config.yaml
num_hidden_layers: 9
hidden_size: 384
num_attention_heads: 3
num_key_value_heads: 3
head_dim: 128
intermediate_size: 1536
vocab_size: 8192
hidden_act: "tanh_gelu"
norm: "layernorm"
norm_place: "pre"
norm_eps: 1e-05
positions: "learned"
qk_norm: false
attn_scale: 0.0884
bias: "qkv"
tie_word_embeddings: true
parallel_block: false
init: "normal"
init_std_qkv: 0.0144
init_std_o: 0.0034
init_std_up: 0.0144
init_std_down: 0.0034
init_out_by_depth: true
optimizer: "soap_variant"
learning_rate: 0.00511
beta1: 0.95
beta2: 0.95
weight_decay: 0.07
lr_head: 0.00855
max_grad_norm: 0.5
warmup_steps: 200
schedule: "wsd"
decay_fraction: 0.578
decay_shape: "linear"
final_lr_fraction: 0.0
batch_tokens: 262144
max_seq_len: 512
doc_mask: true
train_tokens: 933000000
max_steps: 3560
dataset: "wikipedia_en"
Each number is 128 + 32 x the weight over its row's rms, rounded and kept within 0 to 255. Layers, rows and columns count from 0. The size above them is the row's rms in percent of the matrix's.

# layer 6 attention output (transposed), 384x384, rms 0.155, rows 236-255, columns 64-127
size [ 99  88  86  88  95  92  94  87  93  89  91  92  92  90  90  88  96  88  82  84]
[[161 139 118 130 160 165 154  88 124  93 144  95 163 121 156  99 121 156 114 212 194 101 129  87 121 168 140 101  65  92 167 122 133 156 157 122 156  75 173  97 139 185 120 124  74 141 135 131  94 153 137 143 181 155 116 107 155  92 154 103 151  92 165 117]
 [115 144 143 137  35 115 172 127 178 159 104 101 160 124 134 135 145  85  82 136 127 120  42 129 148 143 169 154 188 155 123 111  21 116 118 125 128 132 121  84 105 123 121 130 167 112 120 105  73 130 100  89 145 147 143 163  90  50  90 198  68 104  71 111]
 [113  88  77 145 170  80 144  98 111 100 202 127 112 180 132 114 149  68  83 127 119 120 170  30 193 102 149  60 142  98 141 103 178 127 136  61 137 103 101  70 138 123 124 135 134  89 180 122 118 157 125 173  79 134  89  73 137 135 137 106 154 101 161 128]
 [159 143 161 147  98  86  94  89 158  81  95 197 127  81 148 129  67 203 136 136 149 154 156 147  77 109 138 166 132 105 180  95 136 133 138  88 162  89 107 120 157 118 143  87 104 156 155 161  85 155 115 140 106 101 101 171  77  97 137 156 137 149 147  87]
 [130 122 127 124  95 158 166 105 115 148  80 165 116 158 131 103 198 121  44 157 120 150 118  95  69 138 165 149 127 113 158 157  62 164 166  93 152 113 140 192  94 138 133 130 118 143  99  99 158 135  65 155 140 135 111  86 158 132  44 129 189 112  84 126]
 [ 92 168 156 151 173 168 140 135 168 103 176 115 174 166 146 115  80  78 155 116 137 127 102 159 103 110 144  96 184 134 158 121 174 131 108 110 120 171 159 147 157 134 151  75 120 133 124 147  93 126 150  79  98 120  88 175 129 140 133  97 207 138 143 132]
 [128  83 106  90 108 162 106 116 136  79 127 102 133 122 123 167 150  71 103 145 144 127 111 153 152 129 160 128 116  94 142 162 158 172 181 136 139 100 128  86 132  95 129 182 121 147 156 153 187 112 111 123 107  64 158 137 132 105 170 140 115 213 119 142]
 [132 140  77 110 155 180 108  91 210 106 108  91 102 169 156 128  84 139  77  78 104 141 121  91 167  89 186 114 155 172 102  77 127 110 206  84 159 185 155 160 116 176 114 171 120 175  43 134 193 139 126 168 103 148 120 110 166 112  96 185 205 159 140 158]
 [160 118 156 122 157 185 179 134 123 106 138 125 141  81 173  96 190 126 134 129  71 107 104 133  99 154 164 110 143 183  97 130 166 113  68 153 123 118  89  84 126 124 153 132 115 117 128  74 112 152 196  72 119 149 117 175 107  97 123 136  81 127 150 139]
 [101 122 144 132 124  89 109 138 151 178 136  96 117 121 125 119 126 166 141 139  93 109 118  90 107 150 139  95 108 171 116 151 169 131 133 139 171 122 221 116 128 132 109  89 114 147  99 127 185  85  74 134 153  29 112 132 126 107 202  63 103 100 104 105]
 [130 144  85 173 133 159  81 165 142 118 100 140 124 110 178  91 128 156 135 116 137 116  93 159 141  84 144 139 117 157 102 128  80 136 166  68 169  90 103 121 164  95  94 123 103  79 133 132  71 119 173 133 129 116 146 144 186 185 125 197 110  96 167 111]
 [ 86 122 147 137  79 134 140 165 139 123  91 174  95 131 111 113 101 141 168  83 134 132 128 152 122 179 145 133 163 121 153 145 113 207 102 116  61 163  85 122 112  95 199 177  82 172 114 108  86  91 121 183 112 196  95 158 115  83 123 140 120 120 192 116]
 [191  86 172 124 136 109 133 147 161  91 141 164 136  83 143  67 105  60 102 101 104 110  84 145 177 139 153  98 117 118 131 123 137 128 112 203  93 116 150  94 144 161 101 133 104 144 157 180 152  64 104 161 167  86 109  99 105 135 165 111  82 127 144 118]
 [188 128 114 123 131 122 151 143  86 143 100 143 148 147 119 128  81 136 177 177 142 160 160 112 138 176  82 107 100  89 161 113 111 128  84 147 155 173 138 113 109 139 173  99 151 121 110 216 170 114 130 123 141 124 137 131 124 134 145 170 136 143 154 111]
 [211 117 113 155  73 102 111 108 104 129 100 100  80 158 198  88  55 129  97 108 169 122  99  90 100  33 146 132 100  85  96  95 163 116 153 118  71 135 159 157 129 137 125 120 115 140 204 103 101 140  83  88 177 127 115 132 118 117  86 168 129 147 107 135]
 [160 123 126 112 172 181 121 184 122 160 100 108  71 139  71 125  53 143 138 130 133 174 173 140 156 110 104 135 184  78 101 127 159 102  66  65 127 149 133 152 184 171  84 100  99 100 110 105 162 178 119 154 148  91 149 149 109 136 110 136 110 112 110 140]
 [ 83 148 132 150 140 124 109 166 101 127 172 146 119 137 150 147 113 170  74 125 140 198 107 101 122  93 179 139  82 177 145 140 165 116 146 103 165 129 117 114 110 152 145 106  83 158 159  71 129 126 125 144 166 140 131  92 153 206 130 179 124 146 109 128]
 [125 106 128  98 173 107 155 134 122 189  93 106 163 154  71 105 182  98 172 194 124  69 116 140 159  89 108 109 136 106 147 132 107 118 100 116  94 104 148 189  90 179 120 102 166 138 153 133 145 176 117 122 133 178 162 123 129 131  94 186 130 162 166  64]
 [131  32 120 149 103 187 121 119  95 157  86 128 120 148  99 121 213  83 124  93 122 147  97 126 158  89 124 152 139 127  99 165 121 162  90 157 162 182 187 144 130 170 157 150 120 133 102 109 191 146 148 151  50 108 120  82 145 125 146 115 183 142  94 138]
 [ 83 145 114 137 138 145 167 182 117 116 140 159 129 112 146 125 141 139 104 193 154 106 163 166 148 134 100 188 153 103 107  92 105  94 116  89  91 153  56 152 129 159 147  78 144  60 150 132 155 135  71 128  89 162 121 138 145 177 140 158 109 125 148  93]]
# layer 6 attention value, 384x384, rms 0.182, rows 237-255, columns 64-127
size [ 84  89  86  91  91  93  91  94  92  90  89  88  90  91  93  94  88  85  90]
[[110  97 186 128 174 175 102 179 119  56 144 177  98 119 110 121 137 150 146 101  92 137 124 142 101 123  96  89 101 125 157 152 123  82 118 108 124  96 118 175 219 104 143 148 114 136  97  75 163 135 145 123 107 120 143  40 125 193  97 123 198 154 155 133]
 [107 175 169 143  90 151 133 159 173 164  79  78 204  93  79 126 144 206 163 160 157 127 122 202  97 147 116 146  93 200 122 168 105 140 114 172 150 121 148 135 112 105 141 118 133 118  92 161 109  66  65 133 165 126 150 146 166 114 186 141 137 146 108 129]
 [109 163 142  81 114 130 109 156 136  92 188 102  58 122 141 141 154 106 113  57  82 134  52 159 142 165  60 139 114 106 124 145  92 119 129 123 145 112 130 107 108 128 141 155 141 106 146 141 126 131  86 107  93 119 134  99 117  96  72 127 170  95 144 124]
 [120  98 178 121 162 148 114 159 131 150 134 153 123 125 110 175  86 131 196 132 158  62 125 156 130 108  65 125  88 140 117 138 218 141 122 150 139 116  86  89 185 116 112 130  97 107 151 159 135 142 181 111 104 170 199 137 163 108 154 139 144 138 129 112]
 [119  94  99 104  64 124 140 142  97  76 100 165  93 132 120  67 135 138 100 116 120 161 136 162 141 146  69 116 127 122 121 113 108 146 149 128  89  94 107 117 117 123 137 154 137 113  79 142 100 110 149 172 127  80 141 129 136  94  68 167  85 134  70 103]
 [ 98 100 133  98 165 148 125 161 121 170  76 130 127 150 115  92  95 151 158 106 113 145 138 140 154 128 119 149 127 106 152 102  80 106 115 182  93 194 115 133 145 150 114 122 137  97 127 125  57 134  91 109 129  73 107 125 100 167 102 102 131  55  87 136]
 [118 174 176 146 124  93 157 146  54 145 182 173 190 143 144 102 166 138 162 181 147 147 115 128 123 179  78  81 130  96 111 212 146 122 109 161  90  97  81  54 100 122 112 123 126 152 215 100  91 148 171  85 163  92  95 145  94 144 173 121  67 172 134  94]
 [ 98 118 127  93  51 102 151 161 103 161 135  79  68 132 121 199  83 117  89 132 147 133 152 110 124 104  94 141 189  85 132 136 127 145 136 113 144 131 152 116 144 158  93 173 119  99 115 120  82 116 131 182 151  54 146  93 117 116  84  75 142  63 168 174]
 [173 162 130 150 113 143 168 124  90 120 155 113 166 102 134  93 130  67 135 141 160 134 157 148 147 171 159 135 157 139 145  56  96 175 176 146  93 145  71  91 115 135 125 136 114 123 172 108 139 160 177 106 121 165 113 147 141  95 119 153 134 156 158  91]
 [159 123 140 117 118 127 233  84 130 159 140 154 111 114 145 174 117  90 134 112 118 112 133  99 125 175 155  95  74 128 178 127 121 158  77 144  96 127 121 114 115 149 136 140 153 148 131 124 188 157  76 125 140 185  89 140 132 123  88 110 127 190 137 111]
 [140 110 120 168 125  79 126  97 113 169 102 139 130 115 163 156 105 157 119 112  83 161  79 128  92  72 125 192 114 108 199  77 118 114 113 122 140  46 174 110 151 146  89  99 114  59 109 134  99 143 111 122 137 122 135  99 144 122  94 111 139  78  96 110]
 [ 71 193 113  94  95 147 127 100 103 135 161 150  94 136 110 145 119 166 143 166 124 124 183 118  75 116 139 118 163 126 133 115 149 168 159  62 147 164 110 148  85 131 166 125 118 158 115  70 116 154 149  81  71 135 134 116 128  82  96 105 155  93 103 145]
 [ 78 121 107  89 117 122 173 120 174 131 102 108 150 147 142 149 142 120  94  88 105 106 143  99 148  70 158  99 121 137 108 113 127 140 106 178  74  36 134  95  87 120 112 164 116 152 106  26 106 114 117 138 113 145 188 141  99 135 124  94 120 159 144 155]
 [115 118 157 156 149 139 116 155 126  80 125 154 139 152  75 146 130 135 173 142  69 127 157 177 165 169 159 165 108 103 141 110 131 176 132 152 166  85 139  98 210 120  77 144 118 133  74 179 158  99 142 135  99 117 128 145 154 140 191 127 125 135 129  88]
 [102 149 103 118  69 123 133 163 143 113 162 101 168 108 241 128 164  80 139  86 129 107  94 152 105 125  99 155 113 106  97  73  63 119 137 201 151  84 117 152  87 133 131 130 136 120 116 162 133  81 156  98 156 143  89 125 162 120 164 127 114 171 177 143]
 [ 74 119 104 112 132 113 150 125 131 118 101 120 149 154 133 153  79  85 107 105 129  96 135 135 115 139  66  97 150  69 156 108  77 115 141  82 120 139 133 114 173 138  99 156 111 120  79 193 152 144 135 129 134 160 101 140 101 118 103  97 132 132 160 126]
 [123 165 124 238 118 174 101 128 149  83 132 186 120 120 202 126  97 114 103 121 159 141 102 105  68 135 145 122 157 169 158 165 108 138 151  86 125  81 102 113 175  72 167 109 124 133 120 112 181  93 178 165 110 115  89 120 167 204 124 120 139 123 121 121]
 [138 184 101 104 129 102  68 106 171 105 163 161 133 109 134 114 134 112 140 169 129 110 174 150 118 134 189 125 166 117 160  35 135 128 139 160 110  75  67 161 123 117 150  85 134 107 124  96 103  94 117  96 170 106  77 164  70 148 146 113 154 112 159 137]
 [115 181 141 168 151 122 140 124 145 143 129  78 161 167 131 135  98 137 110 145 136 159 125 111 141  84 161 112 146 187 113 167 141 161 111 149 115 145 192 171 150 130 153 167  66 156 162 122 147 151 214 142 130 103 117 131 167  70  89  97  97 135 175  95]]
# layer 6 attention query, 384x384, rms 0.133, rows 256-260, columns 64-127
size [107 108  91 105 105]
[[166 119 148 168  97 130 111  93 116  79 129 126 123 112 206 161 109  87  72 134  96  97 161 106 109 133 129 137 123 108  99 164 134 174 153 144 127 130 220 123 162 155 140 122 116 110  95 161 163 126 111  61 116 170 106 132 183 174 163 138 139 149 166 144]
 [ 99 170  96 136 116 105 103 150 131 145  88 129 104 169 176 164 144 154 189 148 129 134 137 145  87 105 100 154 142 102 149  82 121 118  43 119 224 156 136 123  71 106 137 144 100 148 151  85 110  98 128 135 109 105  64 136 110 180 112 148 110 131 160  70]
 [140 169 108 100 191 139  75 102  87 105 161 121 119 147 103  88 149  50 112 167 141  81 123 121 118 130 112  74 130 115 149 169 104 118 104 132 190  70 134 114 186 113 170  82  99 140 149 188  68 114 174  94 133 116 129 143 118  97 188 149 127 152 123 145]
 [ 81  93 138  98 154 145 129  96 162 104 129 154 192 130 158 152 115  93 163 141 148 111 163 112 155 117  89 139  91 108 125 143  93  64  80 135 131 133 142 126 135 101 135 154 147 132 109 142 146 123 150 152 155 108 171 147  89 106 110 131 133 136 128 172]
 [125 173 128 137 119 138 135 174 133 209 115 128 149 118 135 125 149 136 115 131  98 112  94 122 143 129 127 156 140 176 150 173 154  55 112  69 166  81  83 100  78 185 159  84 121 100 132 144 167 181 139 115 110  81 136 153 118  93 160 132 125 141 106 197]]
# layer 6 attention key, 384x384, rms 0.128, rows 256-260, columns 64-127
size [106 106 100 105 109]
[[194  63 168 154 162 100 150 126 148  81 148  98 196 111 135 148 132 127 140  84 217 181 140  98 114 117 142 125 144 128 125 115 135 133 148 144 128 142 112 148 113  71 118 117 198 151 160 174 138 149 142 163 184 165 166 131 168 132 180 133 134 182  94 182]
 [ 91 141  99 144 153 106 122  66 166 152 148 123 166 132 145 154 135 138 116 134 114 139  92 114 156  87 131 151 158 100 161 131 146  48 170 125 152 178 117 129 108  77 150 136 128 140 105 116 182 119 114 209 109 110 110 153 104 122  95  91 118 149 169  90]
 [222 154 133 121  90 132 126 127 177  81 167  89 166 128 160 134  90 157 116  85 117 123 232 158  92 127  73 128 156 120 126 145 146 110 115 100 142  97  90 138  83 133 156 130 122 174 169 139 110 112 144  99 160 144 174 187 182 142 134 135 104  82 168 145]
 [111  64 110 151 175 126 134 124  90 133 173  62 173 107 148 184 152 125 108 181 141 137 203 127  61 155 108 105 111  97 134 147 117 113  87 198 106 131 175 111 179  87 128 102 160 137 149 135 103 132 147  45 133  54 148 143 175  71 118  79  85 122  49 120]
 [198 116 131 149 137 101 155 197 144 153 135  98 151 113  74 119 150 154 157 143 134 157 149 105 141 125 130 125 122 134  62 125 135 109 163 138 138 140  44 141 131 102  84  93 128 100 105 150  78 152 144 102 191 177  89 134 169 109 103 111 107  98  50 187]]